Part of a small language model's weights.
Size: 20 layers, width 192, 6 heads of 32 (3 for keys and values), MLP 448 SwiGLU.
Each number is 128 + 32 x the weight over the matrix's rms, rounded and kept within 0 to 255. Layers, rows and columns count from 0.

# layer 10 MLP down (transposed), 448x192, rms 0.0706, rows 260-283, columns 0-95
[[ 86 155 117 144  78 103  97 119 133 111 120 129 137 157 103 169 116  74  91 134 157 165  97 117 122  91 139  81 141  94 138 157 131 116 144 115 107 169 112 186 170 114 141 152 107 131 153 125 181 115 108 114  94 122 134  79 164  51 162 117 112 156 112 120  72  54  88 128 146 101 159  74 141 111 157 148 104 133 213 186  84 177 107 105 114 128 155 110 152 142 154 109 121  47 166  98]
 [165 116 171 134 115 160 103 142  82 152 129 106 107 135 134 124 163  90  82  89 167  68 199  93 154 113 132 190 152  99  78 108 163  95  87 145 106 147  95 100  69  98 160  94 105 171 171 161 128 153  97 164 114  93 117 161 150 109 111 127  46  91 108 107 164 167  97 138 136 141  87 125 153 133  93  91 114  90 114 194 131 103 120 171  82 147 139 174 162 166 110 180 114 119  68 148]
 [156 126 146 151 213  80 177 161 151  68 139 159 100 143 132 156 166 116  97 139  92 134 131 119 106 100  63 153 129 121 156 118  88 101 122  94 137 124 144 167 156 156 164 163 108  98 157  99 226 117 113 164 134 146 113  93 198 149  93 160  83 139  99 181 191 143  91 146  89 136 113  89 166 138  70 123 109 126 162 115 146 145 109 137 131 140 120 102 117 174  50 161 152 131  68 136]
 [116 171 140  96 121 120 151 136 115 144 116 135  92 132 114  77  84  96 112 149 157  97 152 165 108 148 104 123 142 133 136 137 124  71 136 124 173 132  89  76  96 189 106 118 159  69 130  80  98  63 122  55 154 154 125 115 170  76 127 102 112 120 157 148  87 102 145 150 129 111 188 140  74 169 156 149 140 135 183 146 143 106  76 144 145 111 172 185 107 165 115  85  86  74 100 158]
 [163 211 119  81 130 168 159  58 101 133 111 143  60 120 132 114 114 129 110 113 146  98 120 117 105  97 182  99 149  94 102  86 163 102 127 137 127 125  76 128  92  94 103 118  91  83 153 122  96 103  91 145 134 192 105 133 115 161 144  75 171 144 154 122 143 164 140 152 159  86 158 170 194 134 119 105 138 163 143 133  84 130 114 153 180 165 156  67 156 117 159 108  89 149  70 209]
 [134  97  77 161 154 149 147 151 134 177 126 127 114 120 121 133 143 149 157 115 122 177 134 117 170 151 124 118 106 166  88 179 121 143 105 158 124 108 147  96 119 185 116 122 158  69 136 104 105 144 153  99  75 154  97 106 106 146  98 167 135 163 131 113 171 116 141 169 106 120  78 153  67 171 114  66 149 183 141 120  77 134 168 160 179  90 158 135 106 188 120 151 178 109  86  71]
 [161 157  87 119 175 174 125 120 122 160 183 129 150 112 102 156  69 124 173 178 124 128 150  93 135 149 122 166 104 155  90 102  94 100 174  96 134  69 129 105 114 158 129 190 143 118 177 133 122 140 107 124 141  91 123 107 182 125 118 150 120 123 133 176 136 149 132  96  83 157 125  89 156 100 150 103  95 147 117 167 149  87 145 147 126 108 129 179 144 120 131 163 125 149 140 155]
 [187 124  91 138 133 114 106  94 128  84 168 165  75 140 125 156 138 161 157 130 144 104  86 110 126  71 154 137 202 122 154 138 123  80 120 126  95 112  85 135 129 236 166 112  84 120 163 144 120 113  55 152 149 144 115 199 109 122 116 157 164 160  94 111 154  74 122 112 145 135 125 156 151  94 115 104 125 139 130 129 150 170 153 137 142  98 120 113 131 142  96  68 138 112 168 122]
 [171 153 116 117 104 157 146 149  83 134 113 147 120 104 127 137 186 102 143 118 115 149 109 134 145 121 128 168 103 122 124 125  96 105  98 125  60  86 177 141 110 138 156 112 148 161  98 117 125  79 101 162  96 168 123 108 121 139 134 107 149 177 161 139 136 131 124 125 118 132 169 112  97  95 172 179 124 100 136  57 153 142  79 181 113 126 102 144 128  74 136 130 155 166 106 122]
 [169 125 154  82 155  56 149  95 123 102 153  96 144 168 106 166  68 174 101 164 107 140  82 136 102 140 137 176  90 110  69 146 128 122  54 150  99 152 178  63  98  75 145 117 126 114  86  93 116  88 144 102 117 145 124 134 134 144  97 112 159 125  71 117  86 134 123 170 175 202 127 129  89 112 113 139 121 157 114 100  85 157 116 141  73 148 154 111 122  89 185 132 130 135  72  82]
 [157 110 112 134 157  86  81 135 117  95 186 155 136  96 106 145 149 140 161 160 158 127 175 134 156 110  74  58 158 112 129 125  98 153 163 149 122 132 152 133  99 130 139 128 191 169 157  82 129 126 143 142  86 160 153 156 137  70  78  82 112 146 124 160 140 132 126 148 121 180 165 132 135 162 141  70 163 173 142 136 128 120 117 170 129 103  81 131 220 123 156 129 146 137 121 158]
 [133 129 102 167 118 165  70 138 131 120 111 183 143 136  91 104 151 146 109 191  81  80 139 140 114 134 123  75 149 179 177  87 182 130  70  91 151 159 158 169 182 164 104 139 148 187 111 118 142 104 140 104  43 103  91 112 120 129 103  91 115 156 194 110  72 112  56 161 142  97 101 143 176 142 110 140 136 172 173 104  85 121  97 163 181 130 165 131 155 103  98 101 146 132  84  92]
 [122  75 108 127  82  83 152 147 188 115 148 159  72 102 132  76  96 129 176 138 112 174 125 127 138 147 124 128 141 145 109 153 107 138 133 145 108 148  80 102 149  81  96 148 115 163 139 115 172 123 122 169 102 109  70 105 146 116 125 147  88 126  98 176 165  96  54 138 127 102 146 145  81 143  66 110 157 123 104 130 132 147  93 161 158 131 137  75 140  53 115 102 119 114  90 145]
 [107  99 156 151 142 176 142 129 166 141 172 155  85 134  53 112 167  67 103 124 180 131 132 106 131 129  86 152 136 141 121 130 141  88  83 111  94 174 120 145 156 143 110 156 185 118  90 179 107 153 130 154 120 183 134  88  86 129 138 165  84 145 127 134 140 122  78 128 103  82 138 135  48 100  89 117  78 108 153 154 108 139  90 157 178 163 100 104 140 122  96  68 144 148 172 209]
 [117  97 136 131 164 113 194  66 180 157 161 137 132 159 150 122 152 158 127 135  56 158  91  60 115 115  28 139 157 115 132 109 128 139  87 120 138 106 112 132 144 128 152 125 162  62  97 103 115 123 105 126 131 130 184 123 111 153  84  71 103 108 129  97 161 105 165 142  69 169  84 147 170  97  53  54 145 100 110  70 112 186 141 116 114 130  82 110 141 105 102 116 153 111 104 112]
 [170  95 109 159  82 121  99 145  99 129  27 136 165 121 139 105 132 194 116  85  78 204 134 147 140  71 127 170 105 163 120 113  94 147 155 141 133 142 199 134 124  86 108 177 129 150  97 132 103 128 115 139 101  58 197 107 160 151 112 108 150 111 124 163 108 176  98 136 147 128 130  81 107 105 179 118 140 106 114 123 118 130 134 158 152 117 191 139  96 126 141 107  62 146 137 113]
 [155  60 155  98  80 119 134 118 133 143 121 131 165 171 120  93 124 146 221 182 152 134 101  94 151  85 125  84 134 144  82 170 142 180 154  86 122 165 115 136 125 115  68  96 105 167 109 114 139 109 110  95 130 120 107 207 104 115 118 201 116 124 185 168  67 119 137 131 140  93  98 117 156 100 113 126 104 120 148  78 128  92 117  94 168 108 105 101 167  95 129  79  88 174 138 152]
 [142  99  55 106 112 143 131 166  92 118 171  98 104 149 167 102 171 122 185 135 112 112 128 136 110 130 155  42 101 119 154  78  96 120 122 121 107 140  87 105 140  76 138 145 153 112 225 132 122 172 145  89 131 148 157  59 121 179 101 147 147 159 148 166 138 131 141 185 146 179 115 140 148 141 121 193 146 131 100 151 106 142 128 141 109 209 119 111 122 163  99 121 127 154 148 133]
 [ 83  99  64  54 115  89 116  45 138  62 180 108 129 154 139 123 166 140 125 130  88 137 138 173 180 143 135 130 194 124 164 150 161 137 136 101 144 122 141 112  98 157 127 155 176 164 124  87 121 129 127 164 129 118 169 147 171 107 195 156  78 147  54 147 154 114  81 100 148 119 109 147 103 162 152 100 108 178 108  92 163 155 128 100 139 122 169 125  73 171 125 153 117 164 144 131]
 [128  65 104 151  97  97 150  78  65 134 144  65 102 172 103 119 114  93 138 111  88 178 127 119  95 194  81  84  58 139 113 150 145  86 122 181  79 133 102  91 129 106 183 109 138 164 133 159  86  55 118 141 144 112 127 103 128 160 127 172 101 149 134 159 103 117 151 132 174 124  84 102 141  63 159 155 182 117 132 134 112 170 156 120 101  48 157 166 128 162 145 162  87  87 104 118]
 [133  58 131  80 119 184 157 107 141 114 109 165 110 123 111  94 114 141 144 116 152  69  95  85 168  37 137 130 188 109 116 128 108 137 141 148 174 117 116 156 122 109  69 139 141 143 172  91 131 133 100  63 116 152 130 132  97  88  80  79  85 137 103  94  98 167  92 194  99 104  76 145 157 104 140 127 107 147 137 101 152  84 131 168 132 182 200 104 116 110  91  62  80 173 140 139]
 [147  95  69 115  70 146 112 124 145  72 167 136 184 115 124 100 132 151 136  89 117  93 116 184 122 133 127 153 182 133 172  99 117 136 110 128 147 126  78 128 117 110  77  74 190 148 130 122 111 100  94 167 137 115 143 160 120  92  72 133 161 144 102 158 115 151 124 138 114 143 193 142  99 132 137  87 137 121 189 124  89 109 139 120 180 137 156 164 104 102 173  85 113 127 132 144]
 [ 81 135 156 114 128 161 126 137  79 111 149  49 147 156  95 140 160 110  36 166 204  94 112 163 114 109 112 131 120 123  88 143  97  98  89 152  99 121 151 160 143  94  92 155 126 117  93 169 151  88 138 116 124 115 174 126 136 153 147  95 175 120 154 169 124  98 150 126 150 143  77 178 165 142 110  80 142 142 127 128 106 144 150 107 123 123  70 149 106 145 110 112 146 132 144  99]
 [121 171 151 154 100 142 137 157 148 115 140 123 106  69 121 137 185 109 159 134 127 166 159 195 118 103  62 141 146  80  73 162 116 156 167 145 101 156 160 125 167 108  94 107  61  79 110 139 130 146 129 126 173 178 129 119 123 124 115 110  96 112 138 103 122 153 114 161  71 186 126 142  69 109  56 116 123 169 160 180 129 166 134 144 125 113  88 158 138 197 125 146 168 180  92 165]]
# layer 10 MLP gate, 448x192, rms 0.0706, rows 261-284, columns 0-95
[[210 144 133 121 117 139 109 169 196 145 141 132  66 161 128  95 173  83 121  91 130 113 205 126 118 118 100 171 139  94 131 127 161  90 107 120 124  88 124 169  94 122 152 115 156  91 135 151 159 143  70 134 174 131  83 163 118 114 186  69 117 131 130 164 159 154 105 195 110 135 118  93  88 136 112  91 139 110 155  88 129 145 143 104 185 134 125  93 144 146 101 137 178 104  85 134]
 [128 164 139  95  76 154 170 100 109 164 106 154  90 127 131  83 180 120  65 106  85  58 139 142 142 146 154 108 109 114  92 150 128 177 133 109  77  91  95 107 158 148 133  69 124 185 155 126  85 155  80 122 131 159  93 160 141 161 198 104 105  99 105  95 125 102 114 110 109 116  79  83  90 183  59 121 126 141 123 142 108 104 134 110 129  72  63 122 129 117 116 164 196 131 107 128]
 [ 83  99 100 141 125 126 126 140  87 127 167  20 151 143 155 123 123 129 132 109 107 104 151  87 100 119 150 145 176 123 117 123 120 157 132 180  82  86 133 126 108 113 132  98 110 157 105 128 125 113  97 130 156  90 119 109 123  70 167  75 171 154 186 180  95 125 116 139 159 137 129 119 175 147 144 166 170 192 177 148 153 165 169 147 130 145 182  95  85 168 108 120  86 179  98 115]
 [120 127  93  98  73 116 131 109 127 130 127 115  52 216 166 102 106 105 153 118 186 177 108 110 140 140 113 165 153 163 142  72 121 161 147  83 159 159 159 131  61 114  87 128 100 171 134 122 107 152 133 155 150 166 101 136 159  88 147 106 140  94  76 201 132 147 156 141 152 146 134 152 177 112 124  93 184 134 150 159  49 120  98 114 126 105 167  80 159 126 113 115 144  90  68 145]
 [ 97 151 155  97 162  91  81 154 102 106 137 183 102 190 131 135  73  91  87  96 105 118 142 151 165 156 122 161  91 165 106 114 174  88 161  94 189 118 113 143 190 182 120 115 141  95  94 111 189  51 113 117 155 142 145  91 118 110 131 153  74  99 129 183 131 167 105 141 162 118 128 114 140 107 149 147 154  91 131 127  83 173 109 137  60 123 135  36 125 119 113 132  97 139 126 164]
 [158 178 137 113 112 186 104  88 105 179 110 129 150 146 104 106 116 126 182 121 134 162 131  87 113 155 134 142 159  95 101 121 122 154 141 217 160  75 139 132  95  97 139 126 142 168 109 141 131 122  81 160 175  38 112 214 137 153 169 104 153  89 155 140 172 159 116 133 147 156 100 130 109 124 125 108 127 155 157 167 125 194 182 141 118 115 161 126 179 103 155 135 169 120 125 149]
 [158 145 114  85 145 105 143 103 145 112  84  97 160  95 110  94 154 107  73 110 155 137 135 132 197 121 122 223 163  97 138 112 110 108 153 107  84 138 129 121  88 134 117  87 101 116 104  96 123 162  72 137 146 119 111 124 133 148 138 186  86  97  51 128 200 154 148 154 112 130 124  52 118 145 140 126 205  82 106 131 122  98 184 127 138 104 135 121 117 181 178 151 125 116 112 119]
 [132  95 102 104 147 149 171 103  95 214 136 112 131 145 157 137 212 103 165 173 138 162 162 166 160 178 110  88 189 154 106  92 159 147 143  96  76 113 164 150 131 215 136 149  85 159  96 157 158 111 121 139 142 109  99 127 146 105 101  73 106 141 162 167  82 156 136 126 132 173 144 101  90  91 127 124 131  91  77 172 147 144  75 130 128 112 141 101 139  99  80 183 130 112 153 108]
 [119  73 116 148  85 143 120  60 108 125 135 138 100 131 151 161 100 147 104 145 128 145 133  91 106 131 157 175 117 128  31 133 165  98  83 108  88 131 150 110 126  69 163 136 150 176 136 161 124  86  56  69 125  89 138  92 132 165 112 130 154 123 187  73  72 126 123 150 154 134 112 127 152 136 152 127 144 172  60  41 168 171 169 117 164 115 121  92 102 130 115 114  63  50 146 178]
 [ 96 178 121 154 160 133 115 101 114 133 162 155 127 138  94 164 119  80  75 180 131 127 141  70 135  75 119 113 163 138 130  92 110  94 144 130 138 123  74 115 142 108 150 122 128 140 177 161  90 173 120 166 108 142 104 111 182  76 101 150 132 103 115 123 183  93 146 149 138 165 109 103 161 105 123 133 100 138 138  96 112 100 166 153 182 127 170 162 125 112 141 111 135 163 115 146]
 [182 101  77 145 140 107 147 136 117  75 135 162 169 145 148 133 138  87  96 149 186 151 121  99 170 166  68  55  81 151  89 136  98 184 115  94 137  76 122  78 124 154  66 104 101 127 113 121 114 123 117 112 116 110 115  47 180  72 136 123 112  84 141 166 141 136 138  92 133 173  99  99 170 135 184 124 147 154 141  55 113 143 145 192  85 118 200 156 108 140 144 116 141  99 100 122]
 [145  80 126  68 178 111 113 154 135  98  81  77 145  83 101 131 111 108 146  73 103 137  99  76 128  91 118 129 107  97 174 157 120 155  96 139 179 143 188  81 182 137 126 114 210  88 138 148 110 144 130  91 135 119 141 126 128  95 160 161 125  72  65 106 157 114 109 153 106 168  94 153 147 139 140 159 116 116 136 138  51 112 117 135 136 126 139 170  91 145 138 160 125 186 126 142]
 [134  91 126 117 131 140 103 176 124 130  62  91 102 129 109 117 110 142 133  95 173 102 133 212 141 130 117 117 113 189 145 188 118 162  73 101 153 156 115 131 191 106 189 119 155 123 106 125  75 128 143  93  88 106 128  70 163 188 108 123  95  90 149 159 126 138 113 134  79 126 172 126 157 106 200 101 128 112 128 114 118  88 144 107  99 119 114 134 131 119 158 154 150 121  86 180]
 [118  88 123  83 166 156 165 146  80  76 172 104 146  74 115 152 145  93 170 189 195 100 141 181 139 113 101  97 165 179 131 101 151  96  72 116 152 145 165 100 121 107 125 125 126 206 110 117 173 139 105  77 131  98 115  57 163 127  76 177 139  82 127 134 119 121 109 138 146  67 161 194 126 141 122 117  85 107 141 144 119 124 145 153 150 100 138  95 117 118 132 125 143 127 101 186]
 [107 102 152 111 122 192  88 133 170 122  90 174 159 138  90 132 127 125 116  52  94 102 139 107 139 170 110 112 119 106 117 132 151 141 143 179  45  82 119 152 145 125 113 135 107 154 142 155 144 125 142 177 168 130 164 184 160 129 209 160 108 112 122 118  97  82 128 120 170 151 109 114 129  44 135 177 104  75  89 144  39 165 153 104 141 173 122 185 159  92 174 158 112 117 122 151]
 [108 140 149 145 115 165 128 106 135  84 147 129 132 126 205 164 183 185 132 173 125 137 110 113  79 117 128 170  81 136 184 135  91  86 102  93 160 170 150 147 116 122 142 139 124 132 176  86 156 164 150  88 214 118 158  97 106 179 126  72  74 107 150  97 182 108  87 143 139 138 165 133 125  99 134 149 135 159  77 134 148 134  89 127 152 158 122 168  97 133 141 164 161  74 138 122]
 [142 124 254  72  84 166 118  45 161 123  82 141 141 135 119  96 116  98 147 111  80  62  67 117 136 149 135 203 131 177 123  82 114 190 143  51 139 147 134 129 150  46 122 142 179 124 127 132  75 138 204  91 119  69 120 144 118 112 175  76 126 151 139 151  86 118 158  76 171 144 146 135 187 142 144  88 103 125  98 155 142 171 146 130 104  69 121 145 116 149 126  79 103 122 173 135]
 [131  95 135 135 182 148 111 178  88 159 101 177 136 142 101 170  99 145 112  47 166 129  81 174 117 113 110 153 143 113 145  98 114 163 126 119 131 122 132 102 123 158 164 130 137 168 136 116  72 158 184 183  88  74 179  67 186 147  83  90  46  78  91 149 158 127  88  90 135 112 136 160  88 129 111 126 119 126 135  63 140 145 116 106 156 151 181 182 159 134 106 183 116 114 143 107]
 [122 137 117 124 121 135 157 137 106 179 111 157 158 147  79 128  31 171 162 120 108 120 135 103 158  69  89 118 187 221 188 141 119 139 141 166  81 139 135 190 124 129 171 131 138 169 141 123 195 131 164 130 106  56  73  70 166 140 141 164  94  64 131 139 154 128  92 158 113 144 111 124 128 138 116  79 121 173  74  92 123 108 110 115 178 181 168 155 116 138 166  96 115 157 109  99]
 [212 194 105  68 113 160 142 162 111 104 138 103 171 105  64 104 158 109 147 103  99 141  91 167 131 136 193 123 114 172  81 155 133 101  42 105 104 131  76  85 143 101 170 135 105 111 125 114 108  42 132 128 102 114 153 132 130 147 128 124  96 128 123 134 113 137 128 124 101 174 125 106  66 115  57 161 158  84 138 151  70 168 181 122 123 115  87 100 188 120 114 198  58 141 137 169]
 [129 147 135 142 137 165 156 116 105 133 142 106 104 107  95  35 107 227 135 101 101 155  98 145 116 106 184 161  84 126  95 152 124 136  90 103 146 124  89  95 165 167 151 150 134 110 107 155 146 186 107 158  84 137 113 152 110  95  93 141 124 182 194  86 142 109 105 138 147 109  94 185 166 121 149 126 123 116  97 173 119 101 123  77 129 142  94 143 150 151  84  88 112 163 132  90]
 [133 125 149  41 111 171 133 144  96 138 132  87 133 131 158  43 110 104  77 157 153 164 100  96 116  93 191 140 141 163 152 131  64  93 141 141 156  98 136 156 142  94 104 105 115 181 117 148 141 135 181  79 176 122 152 105  98 142 105  56  94 131 146 155 153 123 100 157  90  91 123 152 179 147 141  83 119 131  78 131 153 140 187 135 178 115  92 139 137 172 163 112 114 103 117 121]
 [190 137 157  83 113 106 158 159 141 124 139 103 235 185  87 125 158 148 106 141 165 118 176 150 109 137  77  95  97 117 126  50 129  66 149  93 120 109  86 114 117 115  89 184 157 144 162 111 147 162 141 178 100 149 103 146 157  69 176 158 115  86 134 105  72 139 133 176 186 120 180 140  90 121 131 192 136 127 101 158 165 144 116 146 156 157  71 106  88 100 143 186 122 106 123 151]
 [100 156 148 132 133 143 157 100 154 124  94 120 153 160 114 130 105  86 126 143 126 174 102  74 157 123 171 108 135 162 114 111  93 106 162 114 179 140 103  82 138 129  89 111 165  93 113 121 183 158  97 141 122  61 143 101 194  81 123 100 130 125 176 125  91 112 129  58 131  64  81 110 120 110 131 167 182  99 170  92 142  83 149 154 132 103  88 155 184 107 203 143 130 217 167 150]]
# layer 10 MLP up, 448x192, rms 0.0706, rows 261-284, columns 0-95
[[144 161 162 129 174 137 177 182 160 117 147 160 138  84  80 152 168 116 192 110  98  92 126 117 202 167 173 129 139 134 139  99  85 140 133 125 134  61 169  88 107  72 130 158 132 233  97 151  18 178  91  91 129 125 174  78 163  77 147 132 113 107 119 129 150 136 160 119 115 144 145 147 149 118 122 138  91  94 125 131 177  95 109 139  68 131 194 108  71 114 180 115 136 101 162 199]
 [121 112 141 107 139 146 143 104  92  59 126  97 114  65 102 217 147  94 116 148 166  90 152 133 164 163 169 118 153  85  72 101 147 134  84 128  71 121 110 144 149  97 151  90 155 169 102  92 150  97 130  48 193 104 134 123 105 103 103 101 140 112 150 138 148 137 109 171 148 158  80 101  79 166 120 141  92 114 186 124 149  68 129 158 129 186 116  95 168 133  65 114 124 160 150 146]
 [ 89 138 104 150 118 156 119 156  98 120 116 120 140 124  56 151 124 132 165 147 105 148 149 121  67 157 121 106  88 121 142 147 134  49 119 111 166  94 110 123  97  99 170 115  87  93 130 148 101 152 149 113 116 162 148 106 131 158  89 198 163 139 103 125 139 110 169 152 134 142 149 141  35 115 101 145 159 170  90 131 138  90  82 132 134 105 150 150 147 186 123  93  78 147 104 144]
 [151 167 101 145 110 175 170  95 218 152 180  85 163  74 121 116 102 124 111 159 139 102 126  84  77 112 116 152 117 210 159 136 120 136  87 142 169 158 181 117 117 164 180 128 182 115 134 172 149 136 123 101  91 126 222 113 135 106  84  96 141  77  83 129 114  98 171 157 136 165  81 116 151 226 108 131 162 176 173 124 141  69 141 121 178 156 163 108 133 122 107 134 116 158 104 173]
 [142  72 154 157 159 213 129  52 116 129 136 125 163 105 170  84 106 103  59 157 163  80 144 104 151 186  86 137 178 127  81 116 151 122 153 142 111  96 161 148  86  84 164  88  85 153 126 119 171 135 115 118 109 116 123 134 158 112  75 128  88 176 129 150  66 100  68 155 146 126 143 103 166  93 180 143 171 152 156 119 165 143 120  53 104 142 157 100 160 165 131 150 111 103 134 165]
 [ 89 162 105 109 123 100 111 118  94 151  99 115  44 158 190 121 133 134 112  98  75 148 118  97 214 176 111 103 145  67 176 120 152 151  78 125 113 116 118  96 156 139 127 124 152 112 174 102 135 106 147 121 119 139 152 129 176 131 126 103 207 101 135 125 102 114 171 125  86  96 106  92 157 142 146 128 175 105 118 178 114 115  86 167 158 160 159 134 159 179 109 161 146 110 111 114]
 [ 78 140 101 204  98 122 140 113 155 183 118  99 110 132 125 133 115 128  56  94 114 146  97 118 136 124 144 143 182 171 147  94 145 155  57 135 140 165 117 163 152 106 159 159  64 197  70 131  67 164 204 153 154 111 124 119 133 160 115 166  85  78 117 120 178 154 124 124 136 124 145 127 164 124 222 193 167 120 154 104 144 104 140 154 108 130 141  95 100 155 135 194 134 160  95 119]
 [118 111 161 128 129 130 191 167 113  69 158 100 179 117  95 110 132 117 143  73 109 168 130 167 139 152 117 137 121 113 172 106 139 103 128 128 193 170 129 131 145  81 118 118 154  65 137  69 133 162 133  96 139 131 115 178  93  75 114 107 137 125 114 126  75 168 131  60 194 164 189 159 128 160 162 127 120 190 151 190 114 136 178 113 104 117 183 123 138  88  77 141 107 101 141  64]
 [ 72 152 160  96 150 192 193  83 155  89 128  80 139 192 123 157  78 136 146  92 132  35  71 104 124 130 179 118 143 154 120 148  71  78 127 159 144 104 136 117 103 117 134 113 114 126 140 100  98 156 107 126 114  83 113 132 146  91 155 141 132 211 165 117 110 139 131 119 141 170 121 142 123 159 185 155  92  93 129 164  71  93 149 169 130 136 200 113  91 108 104  49 147 160 103 182]
 [123  89 125  74 185 142 106 104 154 121 145 174 106 149 108 114 149 165 138 116 146 102 139 115  89 113 157 154 114 109 115 153 119 103 172 117 131 103 102 139 195 206 125 164  86 115 110 129 154 156 131 116 165 127 153 138 161 103 134 139  80  63 150 167 173  66 157 104 116 166 102 100 137 150 103 122 194  67 160 195 204 114 170 104  67 155 161  52 102 111 103 146 110 159 101 145]
 [ 95 118 140 157 113 173 176 135  72 103 183 122 150 107 193 135 104 131 156 164 103 158 120 131  79 102 120 159 175 145  57 175 139  94 114  99  92 191  99 183 100 131 141 191 154 114 102  79 126 120 139 108 110  72 149 141 180 134  96 138  95 104 169 126 119 169 146 169 141 115 156 110 145 140 108 122  76 150 123 176 196 159 113 145 232 126  89 225 134 146 128 133 121 111  33 141]
 [161  93 165 121  74 121 141 110 202 107 139 138 144 186  91  51 124  91 136 145 167  92 171 162 181 171 142 124 199 123 121 139 103 111  92 127 168 115 172 183 112  68 119 112 155 164 158 100  96 144 169 127 141 155 109 160 149 168 129 116 106 129 116 129 165 117 113 172 140 192 120 133 119 184 129 149 120 109 107 128 140 107  69 139 105 132  95 121 132 141 141  99 113 159 151 130]
 [126 192 137 134 111 128  90 131  99 145 115  71 129 104 147 116 188 134 147 159  78 153 154 135 106 153 114 141 103 109 143 131  93 205 125  90 121 108 149 120 136  70 107 121 141  85  63 133 132  69 175 112 130 111 131 135 143 191 141 140 215  83 107  92  74 147 140 163 187  95  85 129 157 130 151  99 143 156 183  84 109 138 148 139 119 149 119 112 144 175 130 118 155 138 130  80]
 [101 116 161 134 147 130 144 116  96 129 118 108 125 180 162 145 152 151 127 107 170  64 140 156 176 158 118 155 154 110  93 113 134 142 114 137 142 112 122  80 124 113 158 157 137 112 112 189 108  78 113 121  94  99 110 109 121 187 119 148  89 151 144 131  78  96 127 147 205 143 156 183 135  50 122 143 137 117 104 119 108 103 134  98 115 144 134 133 165 118 112 181 147  82 106  94]
 [ 94 144  94 122 128  49  87 162 115 120 129  91 118 122 195 153 141 140 162 118 125 135 109 107 106  62 121  62  87 156 114 191 174 146  94 124 147 114  71 178 120  45 115 133  92 172 158 100 143 116 103 105 126 105  69 138  98 142 104 128 168 142  75 100 103 101 103 184 109 195 130 165 173 151 117 134  96 136 112 115 152 147 104 115 162 137 108 126 127 143 104  79 186 161  99 103]
 [ 92 128 184 124 146 158  89 161 106 144 129 123 131 111  85 136 107 140 154 148  92  94 136 163 107 137  99 109 161 139 157 127  94 112 175  82  85 164 125 112 169 153 191 135  84 155 144 128 104 126 137 153 145 115 154 111 136 150 172  71 102 158  61 176 100 127 131 109 115  97 109 151  85 119 114 148 159 169  61 141 113 176 149  96  69  81 177 152 128 121 156 154 162  59 146 173]
 [116 116  95 113 161 152 101 108 149 118 154 127 110  89  67 163 151  74 160 168  94 169  90 107 171 144  79 157 106 142 141 103 114 168 165 125  89 110  70 120 142 131 148 186 161  87 105 131 179 167 153 136 176 137 100 101  69  85 132 139 101 113 114 146 112 104 178 111 178 107 118 101 136 128 144 115 216 123  95  91 168 232 129 136 138 105 123 181 107 148 171 111 126 191 120  98]
 [136 173 117 147 155 170 209 124 107 131  88 118  66 148 120 111 141 119 102  99  88 151 112  79 168 129  95  99 117 103 193 110 124  96 163 137 148 137 154 125 161 107 127  99 129 167  83 103 161 140 116 223 140 143 189  93 156 137 198 105 152 144 125 130 130 105 114 141 119 132  93 162 129 139  95 197 133 115 153 125 138  91 173  70 159 125 137  46 156  91 106 114 102 111 155 160]
 [111 111 103 102 140 145 155 103 142 108 121 125  92 110 125 102 125 104 171 142 135 152 172 122  84 191  81 142  63 185 116 102 111 155  79 127  81 115 182 105 126 222 167 130 149 142 178 117 136  60 123 157  74 140 150 134  96 125 165 202 110 178 180 152  79  96 122 154 183  60  87  97  92  99 178 158 137 161  89 125 116 171 126 123 174 121 139 181 179 161 193 169 118 109 176  64]
 [162 108 103  89 134  87 138 148 119 122 147 111 130  99 112  92 134 132 137 125  60 142 163 216 105 123 107 134 109 155 148 116  75 113  91  98 109  81 135 149 143 103 120 147 100 216  98 115 118  73 125 142 125  96 133 141  64 142 172  92 133 146 143 143 125 134 117  68 117 150 108 122 111 141  82 184 151 173 151 139  95 128 170 133 173 176 126 103 162 190 179 199 146 144 163 158]
 [149 116 116 104 171 136 114 139 109 153  97 121 160 138 114 149  78  76 112 117 185 127 128  85 108  97 193  94 153  85 115  93 105 123 159 104 137  94 111 138 153  98 215 107 114  93 143 165 161 122 134 163 100 195 167 106 123 144 135 112 131 162 170 101 136 156 165 136 103 122  73 117 175 133 132 143  93 122 133 119 151 157 125 116 103  76  88 104 170 187 115 137 138 141 122 149]
 [130 126  90 112 164 150 125 149 156  99  86  84 148 126  95 202  93 173 124 105 141  48 130 125 131 163  68 108 130 102 104  83 122 117 141 123  90 169  72 152 169 161 121 158 174 138 127 103  95  87 108 134 124 115  88 106 116 147 140 124 128  85 157  92 149 147 139  92 106 160  82 104 158 102 107 152 131 132 138  92 164  96 142  83 115  96  65 126  72 143 130 159 158 142 161  99]
 [ 96 122 158 102 147 134 148 137 116 127 159 122 138 106 140  92 126 125 134 131 149 145  93 102 154 117 129 105 150 180  90 168  97 181 128 169 134 129 159 187  92  86 133 159 135  98 147 147 133 119  77 159 139 110 126 125  71 179 134 110 139 149 153 142 148 144 166 138 100 193 144 145 144 132 143 110 138 160 158 191 180  95 147 157 135 122 150 132 110 172 201  95 165 145  72 153]
 [150  87 101 137 134 140 169  82 156 117 167 164 126 119 116 169  89  96 127 170 101 149  87 189 119 154 116 106 183 130  88  64 163 159 143 143 104 156 125 111  83 135 107 175 149 104 120  92 150 139 108 179 118  94 130 151 150 115 115 105 119 124  89 139  94 136 115  98 167 146 131 111 142 145 132 131  80 203 126 132  94 151  65 107 167 125  59 151 148 125 165 113 149 167 170 207]]